Each number is 500 + 40 x the weight over its row's rms, rounded and kept within 0 to 999. Layers, rows and columns count from 0. Numbers have three digits each. The size before them is the row's rms in percent of the matrix's.

# gate: layer 9 MLP gate, 192x128, rms 0.079, rows 19-85, columns 64-127
# up: layer 9 MLP up, 192x128, rms 0.0744, rows 19-85, columns 64-127
# down: layer 9 MLP down (transposed), 192x128, rms 0.0947, rows 19-84, columns 64-127
gate19 102:528486465526473464525515610501456504533517529441560479511466477508469448571592511502515495538546546522522484442521531497545533426549565480568494531509526571549561466513495494532474449554525509
up19 100:579527522513451503409492505497462499459456457441436409479518514462545550471420430511497459523521455500498559517507525471498497561479466477478515492496487522457496498472484443493523434503494457
down19 095:471514512481476433559480536547505438422480494536524502490419459563491512420488568501514473504526509520512488518550497504458463568568528509460510506479491483600574517536495481499467514443524523
gate20 101:527477446460550443485541477487494572491549556549460508468510438493561509393506532512509550532443543471493541472462548521532515493515538515504509499517487428526554542480568499505458488474455542
up20 100:443418503460481506556465520511492437512540454443473562426441435527471547484479538467483512491521466420510479531500487492528485407597486518425453482448464458494454488535493513506463452486474543
down20 105:476486545499527489472526457551517537546536475492493455446454490483516595515492600543508465541557488512501435581541468541533513497540534468543532543518480547529477501515467515397397503510459495
gate21 105:464483440520450540484537539470428520457503513502508511533424478461515477542488458527515492541575481556508565454430529477541511442559542539533529574482462523532562488539440461459496484483499475
up21 103:515511500481505487533501483496532474476494584602497580539482465508574476625542484465518448498539531455413497525469490460520487505488495527524450546544515518462531397514577509504483547478479482
down21 101:490498469444471481403545439468492500493523456521542486560476515509483495476469465455542474452570483490558561512524533486536504507469473573493519529531492548549532421493536459457590550367475587
gate22 098:400481552523473600516528516510544561498555462553553546449456511524499412535501528557542476445480484456520502494493491449511476483549450516541480432453498499503548510526460476488468466529543578
up22 097:476533511515455552455499468436549460505507531550527530493382582503516435535541525555490463504508530520550488541520544480512497536488486466510463524595424493513501502524439529512546390522502535
down22 098:438434456538481481499453480482590468479455517519546468377487531407551499530525533480539487439475455548536516496470486511490492476440538497448466472452470474529583538494478494434563482472437459
gate23 110:495473403445555491501568492435496493426483437526460532512495498497493427514530567457565487493524488506495608472540495565511467510515550502530529530434409554514470491506554472484509488511493492
up23 104:497524460504510490576496589447469557522523468475505497516564523514525564610561525529542544489532463504551536475549539485479518436498471483562442479530444458503474485480527530542424435473580466
down23 100:438470559484417524528523491472531510447508554491532493500542558475519482528485570508474506506534498548416466492543458597547579543492482500406469479482432525526450498482536494517486503448491496
gate24 105:488479468591524497489450517553456459451503489554488532460460550520553516450557561476487490418505479547514506525427508449557544513471493466488449481581487502534502556544484503464596530550514484
up24 106:423514460549438534448533418506456429465527479502529496497512487432576509528482479451472461511489542495466583504477509540520491508480498479501540527483555490536564536512500481509504498556553502
down24 108:450464529510487456540499499469521535513473448519456571513472480519549462568438510514506499490480432570513527520523538492512414539448577451511497478438485381435490470464494543499561550400594525
gate25 097:524571516470477431478514486566506530530459493455497524540489492573508515523515539493502543536510571498462486552425507492425554476601495511533492457559491448465508477548491533483513481491542535
up25 101:506531525515528527498520576496442412475469468487476453569482510573415414491525506422515477554469513543523529440561493441475474537500472553524521486485446412499515465525534509480523461576446487
down25 099:508526515424524543494536493508464475563497516474471416617468552482506513481477509545576570492447472516495469519523462515496458518510458526491430487525538524487448454560488475554506478484495497
gate26 096:500478491505430455483477466447459473558554539551544472456387498515454477511438486469488517498502477529489473509450524478542477557552541497463478538548479443484565503450450538518494537557559520
up26 102:608510518532476493463412519458447505501541475468463472455608526523414422532461532431525519501453495505447549504466450545548484552494516421475434553544562447528479520459519464552542459469580522
down26 104:480569497484474536446522471537550524581454484515521558522490490496464510502476475473493514520520499569486467454513456499475544484510559542517489457422478463423454450592521499530514566526471466
gate27 096:518384518445548530554534546421493484442461545560516479502427441559566520478552558488470496476434483516511468493499440455592438476551524496453530528480567527503485470542520470507482487492454528
up27 106:470598500470591546458463472554492551553515579466565498545511521485536552444485550563521515487459437463561508514477487547528507451491481457556562451525567476506500514485509526519504534470527498
down27 104:499549540519450546459491436533495490533450502528533530530534492447499437562451442450611557501498484517537478526499528525520533497484487515513520463485512447620483528509494532499522452500444521
gate28 090:521451461507443396485492566479390502503566439508517483449472443510499481463520487451517545529560481495420590464539531500482490526469492483436491491489470515467510462529430427491503537527538542
up28 096:534484463458400514486410477517523473429539475449558515466490529490499490499448492517454490484458520581550445548510496509507494466497512449525529570487492483536415507512524532555583520453425544
down28 097:508541472500533473528471531567529536478507502514499558549513485519459464506539476504477576560525570485601476467456442463526519498540515487426499502509517498524478510497533542548538560484532494
gate29 100:454464448545469485510482401460469532488566545519459535467483447511504482544475516416487480472524520495474466493506574457412528525531498482519542495476459433492485430507517480549486416497465540
up29 099:534459571475535524549509494475487498465520543551524464441526492492493449515560560579514506493516541550497464500495451492521423465487462450500560414478450492512528546585522521531530469471483501
down29 095:501520406518545529478485442451500520477496539519485474522505440500517510493525446546473504498502445429481450530536538468437484469466516503438535431426440408462468430549537476518523523518521504
gate30 095:488426478541504414560492480437473486510466466565478505509491472499529543603465485565521494503521465501501540477503486479530477458548517478555506522557396530531511562544511497496513465529479449
up30 097:492457546519537490469481413516533411462487506510441430469448470569488461495490472550473562537560563471583480533483574527486531463570538451508462470524503452480527485529474490503454494416525569
down30 100:590531470548513494495478494464519435470480435461424462530529469529536517576469376525492495548457470573521555471499502487476498442482494475533511522569484507509428461484461537472496511448417533
gate31 101:462467489505461523456492525522533485487402504495506460506510468456466508550447449474523485515458450499485518452454491473498460473499556548476547542563530486525506518512490521433503449519546506
up31 103:535436519483541522531493446472504462510506514474557486497507531571510553466486495554476570540549538508587452529493510564521466500464508459491493549484576468520470470405527456471435430512467578
down31 103:489466526465477534506441515513447503467474566506540552538505454487522545479417468464504570473535519559551496418487523542475496417473476525480573564502502455552487516482428463493549456508498514
gate32 099:517503524577548554507467493481449482544492504517519453450541506472553478540518486527518561604526480414409498566519504554550510468449479480518545472538490505482574515471486447458503520473512467
up32 099:531438470509522544470517480492512505493464461454416511482548415548494527471562465524450547527437547437513525482534564470403563524467446439473468498521467560522534492461483469506460412480493524
down32 097:426484445492486536515522436497500532523463505539559466503479543496532507456504475471554536491510572463492502485467529548536471418527436525474493457532494547505457516488513458458494540547489475
gate33 102:489524520518526577504537490496444547495420470535517545540510487427550460542556515476520473565430534552472466471533548451512473540456484450566411498516458556541495469497476496560502497464545495
up33 101:610515481526550504464477516550539525486489538531505603493576455450547516533451525476500593507549470501499450428489463492452549529462421505477519527475550486460492443486518494541484398484541529
down33 105:562506507476442501476483443550601483533519483543520489444517489492515490502527509493508471481485522480495542482559493519445536494490469505517457548517496472505511526490540505510454533450520456
gate34 094:504483518527451514530479526467505508435472515526469515503482459455483446451539504505565417522567448508494515564461495466547415536550471450590539488511474448566520540569536502504445426516514447
up34 098:451549485557465428510421487521526468495512574525573434492488524478528531527545472523502475545514471508551504483513505512445495483469515493433498489504574535545493527471519438499527490488472540
down34 099:470542490459494543509536535594514431577505408480520533498463493512571515506488475535460520550498482517522479494498508528516559515482465520450471497501565530469543472506499528516449515368527488
gate35 109:522486560565496520523504471560514438482482509556442461496435405518470492514512521480562534478475497470493452462537516504443463429507531469457494408560416513470519533522553475555490461462502509
up35 103:550504511562538436488416466505454609518517494457527541489457482514565527445473539421461533493456544462512455576543476521541518495579525521548461564509526532484472579510493508481481500463524489
down35 098:488504509510499502502500511525536572474471501555493530502563471414587496547440480411546537531490558474474424582524497450529475490553446525496555554468499518592498478491533460544511531474499558
gate36 101:459446508512547546448549440464552499470574426434520586505469480507515453496547502470449493472530582469513492561532577425557509488538471507441481495497446486556458490482436514534489532483516527
up36 102:415548488514488513366467439457594495529493544512495486549433495529449454505450498460526523424445438485499454542516474518588495508547530453537601479467558507497470450527518505479493552467468484
down36 103:509530469443508450515516502452577544550437552528464478536505524471570524541538533470579544572555489496477517522554476536452473459548570474492479401539512480528501493455527450454532523470504536
gate37 104:512499561538571475485534485546508544488513520478536534501527432472536530493470523507518521555468477589465502555508474524560530444482493492494534475442586531528521505482570459525483550527516477
up37 105:464461512497497473589469519524565518486508573531432476509427484557490546487517496573509432473469450437530560496549521454466529512479485561535474548445525542456516458604511495562521539461511488
down37 106:516499456447529562442502524436454504503477455555459450495522535516538492554531573507462548475435482510532543452476514546515575488471476509475526499509453469475485476531491539462504470526579478
gate38 104:508394550471521497511494490495581442477506516520478505525513483505514472529510507507519491548454544458491516568504465508487506471464560563597383454512564507450547583452431490460541531562521549
up38 105:524508506458538540513510494450468494496514491546489551483468582485464531474480517480501416515489469492534509453495563481537490431526482533524422445525481495474572528473457557506446496504508493
down38 101:478587524542455587473539560538506499503542479461495460476483504453478521532412542483528463515464495510537525475478454512546408519446435450479482454538511488464543575463486512541447470506509555
gate39 102:495425547557540513469430514532508528500473473525444488477518470473472474486429516505552541494538511510522474536519543486540551513507493492509461468510431557496509504490541537574525420436497524
up39 101:523574528471470500447526478565438562483506496530487486512456409465469526461508407398464492527449549512454529507455539450547474498466440502512575488515496456495498523524461496498525540496480507
down39 105:508466442541548517544452532547484552525511447505474590489550532521498559420532494460488464530520536497483508525468478503411487461484484488549533471443540481527476477574461480472584544463513556
gate40 108:440416488537572438565536545479521536557489506549583493564479513467546453475530550432500511572526461547536556517495485501531531483555566495497497495534505431524446467488535452550429549493464513
up40 100:527501532482513491449462517464536435542427484552552488454482535471464523563499517558443505534491517477424496501587489516494418514554518452506526483540498477570561525514486437531497407528489535
down40 100:491531560524474538443482525485515518505534514589460552564569536543518490472497512526506486493485497545447447528516529416447518462455577429445465579515506444410530453475490528505532467456504526
gate41 097:464454475504521543521493501517482499536524579548569461477517480480517463556466517532511537538508437482479507531500435480489451485467455541509502469462516425481533569503529442506479602563513533
up41 104:518472573466447444468586465484535500479513474523407468482448504536481510537527470507529505501506552462516518523458550509458521482576543548457461608529504523568448417498528551476468525575532524
down41 100:517478424496470481530551525428470503504476509581497506433474503457571470542465529469508515434575435511423508495408453464492513448535506469545484507523541487541504461528516542465501516441594472
gate42 095:562496507536501441540501502507489548496375485506510537492471455506538479503456487488512508532526509484517493555556508545486508573522512499544464498516477537479482470577437441466522510487494558
up42 095:576547498459435520501476544517474536469436448465436546509491493458468506552502550423501459502533442495564492489513473571442452547480529503530452504424556466439445429493441485506570454446489497
down42 098:485584510419463537439461474457504429529548456480486535549471499431503556501492431497494405441581455490522464428531507441495464477492556516470502497450470441447458468478522560489514480457523489
gate43 104:529502532527472470553529500481472413513521467473548550517511515600451497511492511461450538505452502392460602504548472563516470462577522483552580512471485463551513495531463486502539555543550493
up43 102:502514480509497499524526463450513494506520545465501553507500445483508448450551452460530486470519563569536521442533522587511546508552442552493474512547534497440545518575518546455567499538575564
down43 103:529535482501502534497490537580489502502585416555474514471500468578497529489501511520507455531412528563493555491541358485510534416476556487479470496406466580438530507495558497528468461532487550
gate44 109:478481578486509495578501479506534452441518424507526485607515499505538381524564514516504509441446553474519467480514535468455576557567533492443512455538456441476518471557484511526453520481478518
up44 110:541562543460557477528481504446535484513526506528414466456516565543495471552575561515492554456463538430539503459562511490483487490525610501537588462515510489515430530501492523502497501533469436
down44 103:573537576456539450521536479554488569544471575501521467446448476509525477479554467539494526482519496500499476511582454426500529494477531531480491483495538443453516519509501507479561469499507465
gate45 097:474509542583525483473566449498515512508522543489591516457469589498513499473462600498483511527444414486524450549502518459519527421485569504575470507599458496487514496536490470525473545455589513
up45 101:465477484521504531521541522503468570538475530515536522587492514476555440547532513591518457537471487557576525491466518536541546481511514499506495469514538467505542537525496487493573498501507543
down45 104:452495461569555499518510489513514453471541518484524503518463489485502454467434546472506416456572476488455483494528458488472544401534500511492477504458500420485482513520520527477595515515496479
gate46 103:548471503545551559542557466504385472539469555462525489575440493497477472506517557514503486539549549530513572495458445431460531471532518482525521508502500486491574569522437480557477453489576483
up46 106:470545504460538487446526449527546562516489460510497536487523484542536516539492485508465444490496473518478502499494470534455602544468539484415423440536540449448473522517509543483504600459517605
down46 101:588540554516509495443460454492544517513505484470517504553542447486487528453537510544480483497485540546514473483561548527500589468517576510523499564527470524589556440530440517473471397505476546
gate47 095:530484508413487484458558487445509476527466571511484511522491557482484441467440524457508523525539524471520470513453479480535448479488474530478465476527513540488490509489502499447450507549488556
up47 099:507481519517540511473430494495529498524430492619463580505487529487497522482467499519578561509469472490551462551485485499462437526460455500495505531541531491514497478444511452459547474505503558
down47 096:462562523527506526426570506507509502491487440493480411529460411474465498528558455474426523549518502529434464486545563479510517498568540523513510562529457479514519511534516561513479491561578505
gate48 098:488483539563522502500467502497554487416492444453604537498508530537499526493532419515472507527486491409461482522619436516514495539512523502497507500498513484497585470541490432538525483523416493
up48 097:415505535544524478522414567506437507431464482497531449530577583479491469458505508527518492559513507507570502435514527467544508464557540537472450515509512495486512498434464471468569556546501537
down48 097:508410462550459506477458480549531569500485501514448465489440460497490501456549518539483553497523469514488539540494481489523427540458613447445479446457557506426491447481521479546487531477555576
gate49 096:508512541553464459490433510506516456562544506541530550514485549532506459476407538498401509496538488459395550492496522561571486489544470502506527446547521474514475473483455471447412471512552498
up49 098:565497510469516498416480473483512495486504481520619434452552444518556485504502512500502547480463465516539498514447488497560545530485476457514436522554567559467467464498538513539515461498471574
down49 098:467505491566568513492469507511497524524560538537489581505405532530486520499552589476417507537510439498500462485482539617536499569433495524495521509465552491452510516521449575526465471511514484
gate50 095:564432559484466517520542559509489474481542512565466489500542462476496446448483515567497462494484493461507510475483507466557411532597451431486437427506466546490578447493476561471485487565517534
up50 097:505550489531533464454503422509532528506425486513460502504510487455480512529446513432514384492514556508481499494498486510444478514499524473492537510514490474516521518571570491506452602466507473
down50 095:609418491533538443487498475526441537477477446597522469484531476546468466528443488492522521519485506533528459437549531504473461536473450496522411438545518499428584436464500574521532484464505417
gate51 090:493481477590525480525436477539518514487509485574527557457572472526599385522495507466528586446494463533488494496472488478495513448541546495540487470516549487513446532485455524454519516526626549
up51 096:502491526451529525503586481461482454500466485522610480523415585504473490486490459483490513564532509488561466507580491463429504513556449461480474552526445492499530473570543508567446465518457452
down51 098:515468514516521469485485473483520499530446543533473473575571473490548442566463497542533527526493460523577456454478465420470513409482561475481497494464524473526477412485508516552526505535549542
gate52 096:432505492513482454530517513441527530457459486524553501485529533584521533523522506550538522498496502496537515526511482472467540510548487454507468445503531565610559499468531479422513642482489519
up52 107:497580468501504463543475530504517537486523474554432491484555488515522544491494509552515495518517503523572501456501477533449545515490535497553437450534581535512519480462558460451555596492518491
down52 104:518577521513559461455493529507518507489572491539511517478489441448517564468539524510453446510526549518463506504471580543468470485516459488481520525489555486558522531454545472542541478514440484
gate53 102:519514446501516569509543494487503571464448529530553518500440459482514496502529525487545498466501498522478488469522554467462506478512459511545390528471591488482556530531543561490519483511548474
up53 100:423488510469448551481520472529496530450513505509574454490406443541513493574394495534526464500497499489520515495565514534551506504505531557544516561533494464515554508502492472458460518451500439
down53 095:470500510501444475473472495548534487464404495472552502585506474437493492461522493446463490557420527566498491440491485461535513451451465546454485533531550473427497547499459461449543517471471507
gate54 095:514529512480462458414464430481568482534470553512531546456509578494469546513457547455523503475456490516431491479516458505490468461484521550426472555548554507477517489480611399477492464485431528
up54 096:432491542585468518518571553463518512439467501524573472565444545503527501489539506466503372525539511532533484442489563587475484511524529526471473509467495470498447479484454544509523565534564541
down54 093:453530443504490519449440497526533452487481435495538546506513507541489488538494528441534539492563478517523446541478424468526471513511497487540426591532584483561507481590549497554500513528566487
gate55 094:515513524449452481513541480577570402460515523475479514477494501537497472532545477438481567487505512431528491514578381468503483529550479536459413481558510463509468484510485539433502518443500468
up55 095:490553559561466498425523447428505548578551516519569502508485493458502545457520469516456555533562479441595476524503443552530499441542543437482474457552524522471480472430546477472561571516513547
down55 095:505479414490523529560562459505462538511508468560496472538462511556458505493436456555584513559453532442527539524492521487467471499503494446499570495557440504513567531438499511529513505529518492
gate56 101:441483478534544543511543511468490470486539541452498498519509549575534532490517563532556539541517481507459486549441504514505516447500505570520460499588505510482499468442474512450484535508551419
up56 101:439443487449465480536530535452471523522540448466487486445495480501435533443522533511543492459445578489503454538472448468533501469501426511491513612453587491491513440475397550478442477474460475
down56 102:606479507449444457460491536505530502479517537495488499492539496502489527523499513473471446475525510482514490566555498600541494478491592425561523506484567543447445437511500525473472496587459466
gate57 106:505435422502543507542474471460517532514528550456489502532508489483515449484549511518507553450512565508511437516521473486535488482512539459435561502519472506498482400488415525543443435559513488
up57 106:587501549466465461524478489590502545504596514532574432542505499515545492508504525478517496456496544520540539508485472573487490521487519522492545518493530461488475445502463543462450603456515485
down57 108:544502547458537424464495523501487506548532468484526442468411500467481517497411534497435505493496436572506505489488498500447604527445497506561547502410533479510431457515493497481542488457515448
gate58 100:566506480418513451506433548520449458529525528462498525508474497568524523580465534475539627538504558443502514527537477518498473472455545534449484567531452440530517397462459541413545485495586521
up58 104:522475569489516456461496496464494518496471451552435499518541544413519454546522520513488478523524494606446490503512454500460529521533500428533456384460446524510483480529557439467465408518461580
down58 104:542488518495465485513501458488393521474468487482522471525492509499468496475571578522554579493477570458434456488501612460489501447506526481514485457559495497613498435496486482527522503474577507
gate59 097:383505513568446562514440492387465555479533469458539479533473510591509512584578544495478491501488486473442432441521484491546502553532529517499504520465486475527555513494477552559454519479478581
up59 099:504504477532533480532472519439445517528459521428493482494572430475494554575479468439463601509503436516577491491528511527605534570519504582443502526500460435491613524498495527490469518470515543
down59 101:512471492393503496546516542499568547537526498493504494471514501531476513467544502498503467489494481513411463502493470439515514490577555475403519473551474538450454495545565514483506538506547492
gate60 102:448495450483560485528500499443562497422470460495471564555403523432505479529482521490477543555449529490495460453491525529465458512531590473519439550501451537498533454570489529461539550524457518
up60 101:495579369563504427476461471488500505483521472517468529493445600557511500508527503484522504502548517513432526529405477522506548454471480478555481550485468462473515512592490509463426458424522471
down60 103:434509553482473569588481528577520502534496479503554465528477454574435508504454500468514507475416477484559503489452446523490528492511446466462474501441538363467451480534474500525511436525533565
gate61 093:473493484487498492502568461574436494455538557563533494457481450470519494547460561505508533537453495531533513514545466513519464545556545521497529570530608519513574472429449563514482431516552446
up61 088:552492493527465543445502540553453454438532559485462470490509478457544564486477524439468434468466560524533527557545482544528497500507555557422519556507555511479596490476466499525522508502456439
down61 097:493481508544514489450489515485506447480507526459546582510478470477486563468535468468423469556516508532540500573491461550436493521471468505439494533470495436481555531493523432424520494542504433
gate62 093:466463454526571484477530549505521464519482489587524535514473490573534411553495471576544563552532509464477527584518481494496539479526534516480517497532468527528579478523564440552478491546500495
up62 087:442529434488484484458515548505448469524487496614503524570511508488526470521526511542601504512463484526474510545531478561566543505440486541445456441572510502506498501506541431509539514554536455
down62 091:473568450493470496439556471578551509430460497486432416507527505443471513426569513490557472516464489510472518539541555524505491536489502512477477508532513519464445560453600496509532536511433478
gate63 100:427479459473473545501536501410574436473453509487436556501478521516542499537481503491532451494537538475463476476472485470448447486548535500460513500516496460422457465521506602535500562499510473
up63 102:493554524458483538509560516496521541558497566500497592553508499552458545552443526502472517457566510462442512534441468589479474470505492499477528507438539477496548541455427475471541486513479520
down63 101:523472533535481491512472455558441603514523458469528504505506556526477490493493527489431535519442520528477514562507527525562519503481488488534421482519487585412475474518512402482516431541473483
gate64 113:470457490521494460538452574514530554473469518515542495494500433485566516519550492505472514570457502503481456562541508457511479564533451539557560427534538548506527497470447541384520462514495508
up64 102:506446439525625427467547493441525488509520543538455532565490504545442485574530499480512502509582516484496570476516561511499506454511492608460579535511480492495551493575478501485537465478461461
down64 104:565496505501459507522557394542465383417442533530517462431496543488582485488490448465513522507443534536547468529543555449458508519524475502490571513462496498460477449545477572550506512447484447
gate65 102:486506450483524433455566491506469471424485500457441520525544466571417492514541545529535458540389570530561533499482476497553604438490474517523496529490564483474569454544445468461500556517507527
up65 098:492517395486547489521511495527528553517473497524493510544546472486455474504497506455536468534446512566458460440464467504460454437503555570504464527513463482498542488556500577426489592489464494
down65 101:530529506501530510516496548549520471529503404487465508487522469475460506499457508565470475493423497462575480518470537465489527502550543445564530439530471516496481543514414500528471548481495546
gate66 104:425435437527483562560559546517509549443486469481472559432486453493449480551467452482552573574468467516490483510498533411543577534444491537551502538551505498526565504479481460502425488480535414
up66 099:385568498533482504557518545479483515453479502499476443463460590537419508508443517515589542486493453508520529539473552435461543526486532605522515469518472536453499551481489483509462561517468507
down66 101:484517496502509631543503507563504462521492437463522497536539479478497476489514396490546470529540437451543492480456539520534520500490540532521463566508485527465496574489548545498490553497538504
gate67 104:502519507538514467500483467482524545533454524508542575501598480500492526558532535484451566512538418446516531536558397488461453533431591446515532467528504479502534483457441453447513475439488562
up67 100:549469498421507490519510520456533525535516498534571519495469514501537530392558503545446548491452578593495513550518477449506525480512477492459479492475499523558483485564477474501539485492516539
down67 101:528499483541470458463426443464492474465486467525477505501571532568486465533466507551484520492500537493552536495573500446549429474441531508532533470599498511525570523478443542545503484576595434
gate68 102:440489553468517468487502511503513458477498577519532466471376526514434492527436478515543500590528501494564391511523409475449450540523507560463535508517540502470524532473538477433460488540461529
up68 105:509465508570476428422511514441570449526503464547541529455522515482526531427489504461493467481497506479484532535477451514553509495504492466510484498573507532580485452514507446514578392491533470
down68 100:529477473549485495478532516478496538477439504442592481471414536504514518522506467409539575526503482540471590490478508466423504451478485469433464505520483526522523495509547508473506506452446484
gate69 111:475465428485458470464563501539531524537465575540517529480445519461477381535539525495533554469543541579486487484493554499514513486584486481632530523494436475524563504481536450526442444471487482
up69 101:483484526507557519509427493494425445559479535569551497489530484469532522420450515530493544526467474540498528572488572543383455472493490548546526418497484549528510576544444478471501509510475538
down69 101:503465523484503477428436497482492536496523455544523558503516528458524552527588553489420440542561437578454460437528511508494431501537601495545504525499500580463477421494421502449571478567458509
gate70 100:489482542528492486391567474420466573466476517441492495460495494476502513427478481418540512439484454495568469488539501388473465542484508507538465479532483467551441520514430569486494465554528484
up70 099:475519475435475568526538568539541508537551449507464532485523457518505432498544514476548496496449494562533543525541533511498476476486464387517460529568484501535472557543493523513586486483490465
down70 099:493513475506500486463515482453508566551457460507553510396487530496510496462543444585496457517481566520458605509440447387502479496522422519477524544404507475534536493556469473417481516453462483
gate71 096:456487475510494444505538502451551501525572523520492435486496461521553475486593510436469495473517505482514529551487557574540524548534469481455436447563540521514503475538514461483511490545570502
up71 099:519450532503462477490510528569438557564528507532524458497480439499585534489507507496542542490520482515449481445492507590456451504512463462536514568473592471528485500524460466505484475500496571
down71 101:438531505473494474522551515592467444429565417486529486475550488548575544527479491513488448527505536472560542462549471481517456520463492463486530477556440501426465503552492511530610520420549514
gate72 101:487464551551553517534481459447426532510425467574450461510468483462570418562497539579484562540508512539516496554552483490476439486496551425492507474507448532532527523527493482432451476492447517
up72 099:504487496549466555533493497539477486546529468506541459502548582498499452526495562482424515489516497497565508443497507514426431484425522463446512498458526461464507503481528487456451466479476488
down72 098:510488493496467517540489510471459546574454478501466473482480509417483496489459478538450499560513481476564499453438480523485448482469440504509478490493525406404466504451461488480514510491420471
gate73 094:479511505478546443481541514527463522520500477497514543504479528543454539557494518493481473530486508436500492516529595491440493550500488519436517516496429465563477476437503404516522515587521559
up73 093:505517517525535545485437503499551434484511497558576511515550526511602486431432519487425509453548465502507494550444438485447485549539479490470476461497441438528449493495498597479537522503471500
down73 098:402522491416487478545604469548508512481454477512478481495529454458454492494550504572504479506565521493460519536502493493501444486556450427451469474471476500614527517500505487481513482520487433
gate74 108:477444541465432546478504484498553552539507417534495471445531467539508493546459515466401512532492520486546517465472447477453469544438477507427490493538527530508530457522466513566493505503499496
up74 106:464535467518535582484525494438525454492459518499489569512461494460496537545478523535498455562437449518556493446448523522494519520470520502486517473540440464440539515562498540514495480439582537
down74 104:471484482514492500460545512549578440537467535461503501503511503507528445570571537493477469565501484520466632537502471495460493470487478549547448513561476471498450430506581443491522489572465477
gate75 100:537478505469541504507544538464525466509543530581468554549557523462477440474504489488582505503501489501599441538485470501439489469518561561475480491482502481490526556573547422550451487510511570
up75 096:494503499481427461469476521541503535592580528501527542441495481491550461482478525499411477489519460424533543567476561485507557422461566496485557482556557491519460464535488459509413530475489477
down75 093:521468476433494523459453534515543497620552584490477557489502526512513496444488406546518446527461475499536423490527495471468559496469550469491454519423487530461457490564500508558499485501456484
gate76 103:499535481498516487542580442413484376458522498515485544556491494428504531509554524487556478502525467496486531476513515509469453476448515477570528540549476555441548485465414507454460441487511488
up76 103:542514494528494522489538528430510500436537553536549473479506525525544522438487433505462555416506536605501486450539546488538556529583540458492498515559545490532489475453499462559471503515576561
down76 102:478506476538480515532505483512488535505510392548465529391511544542409525563464532501506437476448423511529481490472496438528520539532541507508460512474520420505463491593490490492546519516544510
gate77 113:449465464560501541500540477520512511531463524518479527504479397479580472592447474452592578531509512483458497458463518499586464484507538507480497499491470527527508479494567505494569442537509566
up77 103:554561569514606391512515472503510489523549493544530506452462498464485533478474449561509512548521502542511523500553488558463547496491537451494569465529471488458457529513526444496489544474524579
down77 106:506494584524560434494453543535532469521513556467469512534454500535484597485474489487512467518479494534535436537533517507490501545555537489539524486437576512483465433568554461449524467555496523
gate78 105:521517505514490407557545502474484537496449533494535467527533505503499494493505483559511516539495485478484488527572533506550496477582563480563556476498518474481573508505514500402475436482506548
up78 103:589458546442495497469513501530432488545546479537607459529517463546488500490493447520522468440558463544490474529611467502505451450525461510449457512500571514527521521491514520504540476515440408
down78 104:570530519569500516498482507505525470563497492464562489485506465533418457467513500541487468459496429501553479452533516461522429482575482539496508493449559570557565476501475513518552519474514535
gate79 102:478512485432509494543507511457467431559494509504507566476491564539490501441541558415474607497528522501516468490531440537480468445486545488472481477521453453513496516538561510458520435523522478
up79 101:511516507405509442570497494497446490492527503497425528520478490530443463544493498410564497497491532543491456427497507576506470494523582544534496425482493524565470581489512508528530491456423456
down79 098:494505483430505485491508487481457528455475544474534494550533499473445555473519491498515475490485503466472529504421539475480485449455564516536502470591477536446521480517484522410501501499518408
gate80 103:506538577508405543465495514445534414426470526481479461520414523541526520482485492520477493497523563490563509470496460522503531493487503406441516546520486486517508495439512490497524539475455539
up80 104:501579421506508518563558510481550529506456451540481477546500474449496463438528490537462521573460437472493508425499507513529474555577483518533475463523550447513544519495512475447514477534483506
down80 108:498466453543470521471505538489505508524462506539506481558536425447479451529466470462560534507505528489536519483459511482514520448434528454413495585540529456458503484530522536550487478420514557
gate81 104:437466485477458594542495487507442421480548435489486489501520501539497498423479531528599526501432472445508443550456496455500541490541461482527510491558520526552498466492501496460493505520587461
up81 101:518501518436401445477494509422524478498500477492471472516439514478482506543487515490562441515439568529441500470528509525531543489540509476455547510489547486526472473467492469526537407458532550
down81 104:515508490461561437478536489478494522515543542525520484477452515524463498482507491477514522606536495524421543481455448511469482521487526546545498401463492483450483482485500503522557529464471495
gate82 097:467514473444509580424441508523507533523388478564478478503487447415547501542433499470469551552493426527492489491531517514519461477500477521481444448479506522516474509499556584524557522498510572
up82 100:598396584548440488473507457546509475577506517505489512414446550430573500513595561504462508528461485527466481539517436536515471491489529418569482498542456520520437490503542500509517435451508529
down82 104:483467413598425484506499469504494495435573583407479540431457525511557479435493478526454512507499532567594501491523508515520452521550449462474443507540502570502582478491579469516520524519502556
gate83 106:496496501499429455548449454427484510470497509522519504483418467515515455475530555545529564435506563509527503551483487497469535535517425397518495518507459518483564427518494496490547469500433566
up83 101:473503509511501499517447501427448537458539518448520435519440471532539523512497492493490553522470523537515535510497484532474532461436414513475521544525503509464552500568471528426526567484461493
down83 101:511548429465529506516471518467470531498509515493497484495490530458522484521459631522507500519544510536518509535398461527481527499469479521494544478493463474399510494488465583546471539538504477
gate84 090:477467530526562478535468580504479479558479556526542581497461481514516492494574572590520574525467498472542538550561500454428536454487540513599482500543479530570546558501492509563464514555536517
up84 090:490514530471528480508477605506461501580525625563516519501500479442502551447540532581506492471501488490574472469575493557458517441472486514526469510558483526521526548504488529535472486531495487
down84 089:437499538527502518428471526454454506469432535499515485459433511435531546432439473441535409470494525483525447497457582448499492458494441473477493561501501502491476504449487470512534484533477408
gate85 100:581574567490535466491453485438493549520471517492471595434529495542506538573526487497431598458552563369507463419520514555535536526504521500481527581543528552483501503432497521516508497471511500
up85 093:497521492608467464561436547456469556476495503465528563418448579437486499533523478522469470489528553506514500435528504527489551467589552493477469557457464559513489590458458449454454548470526493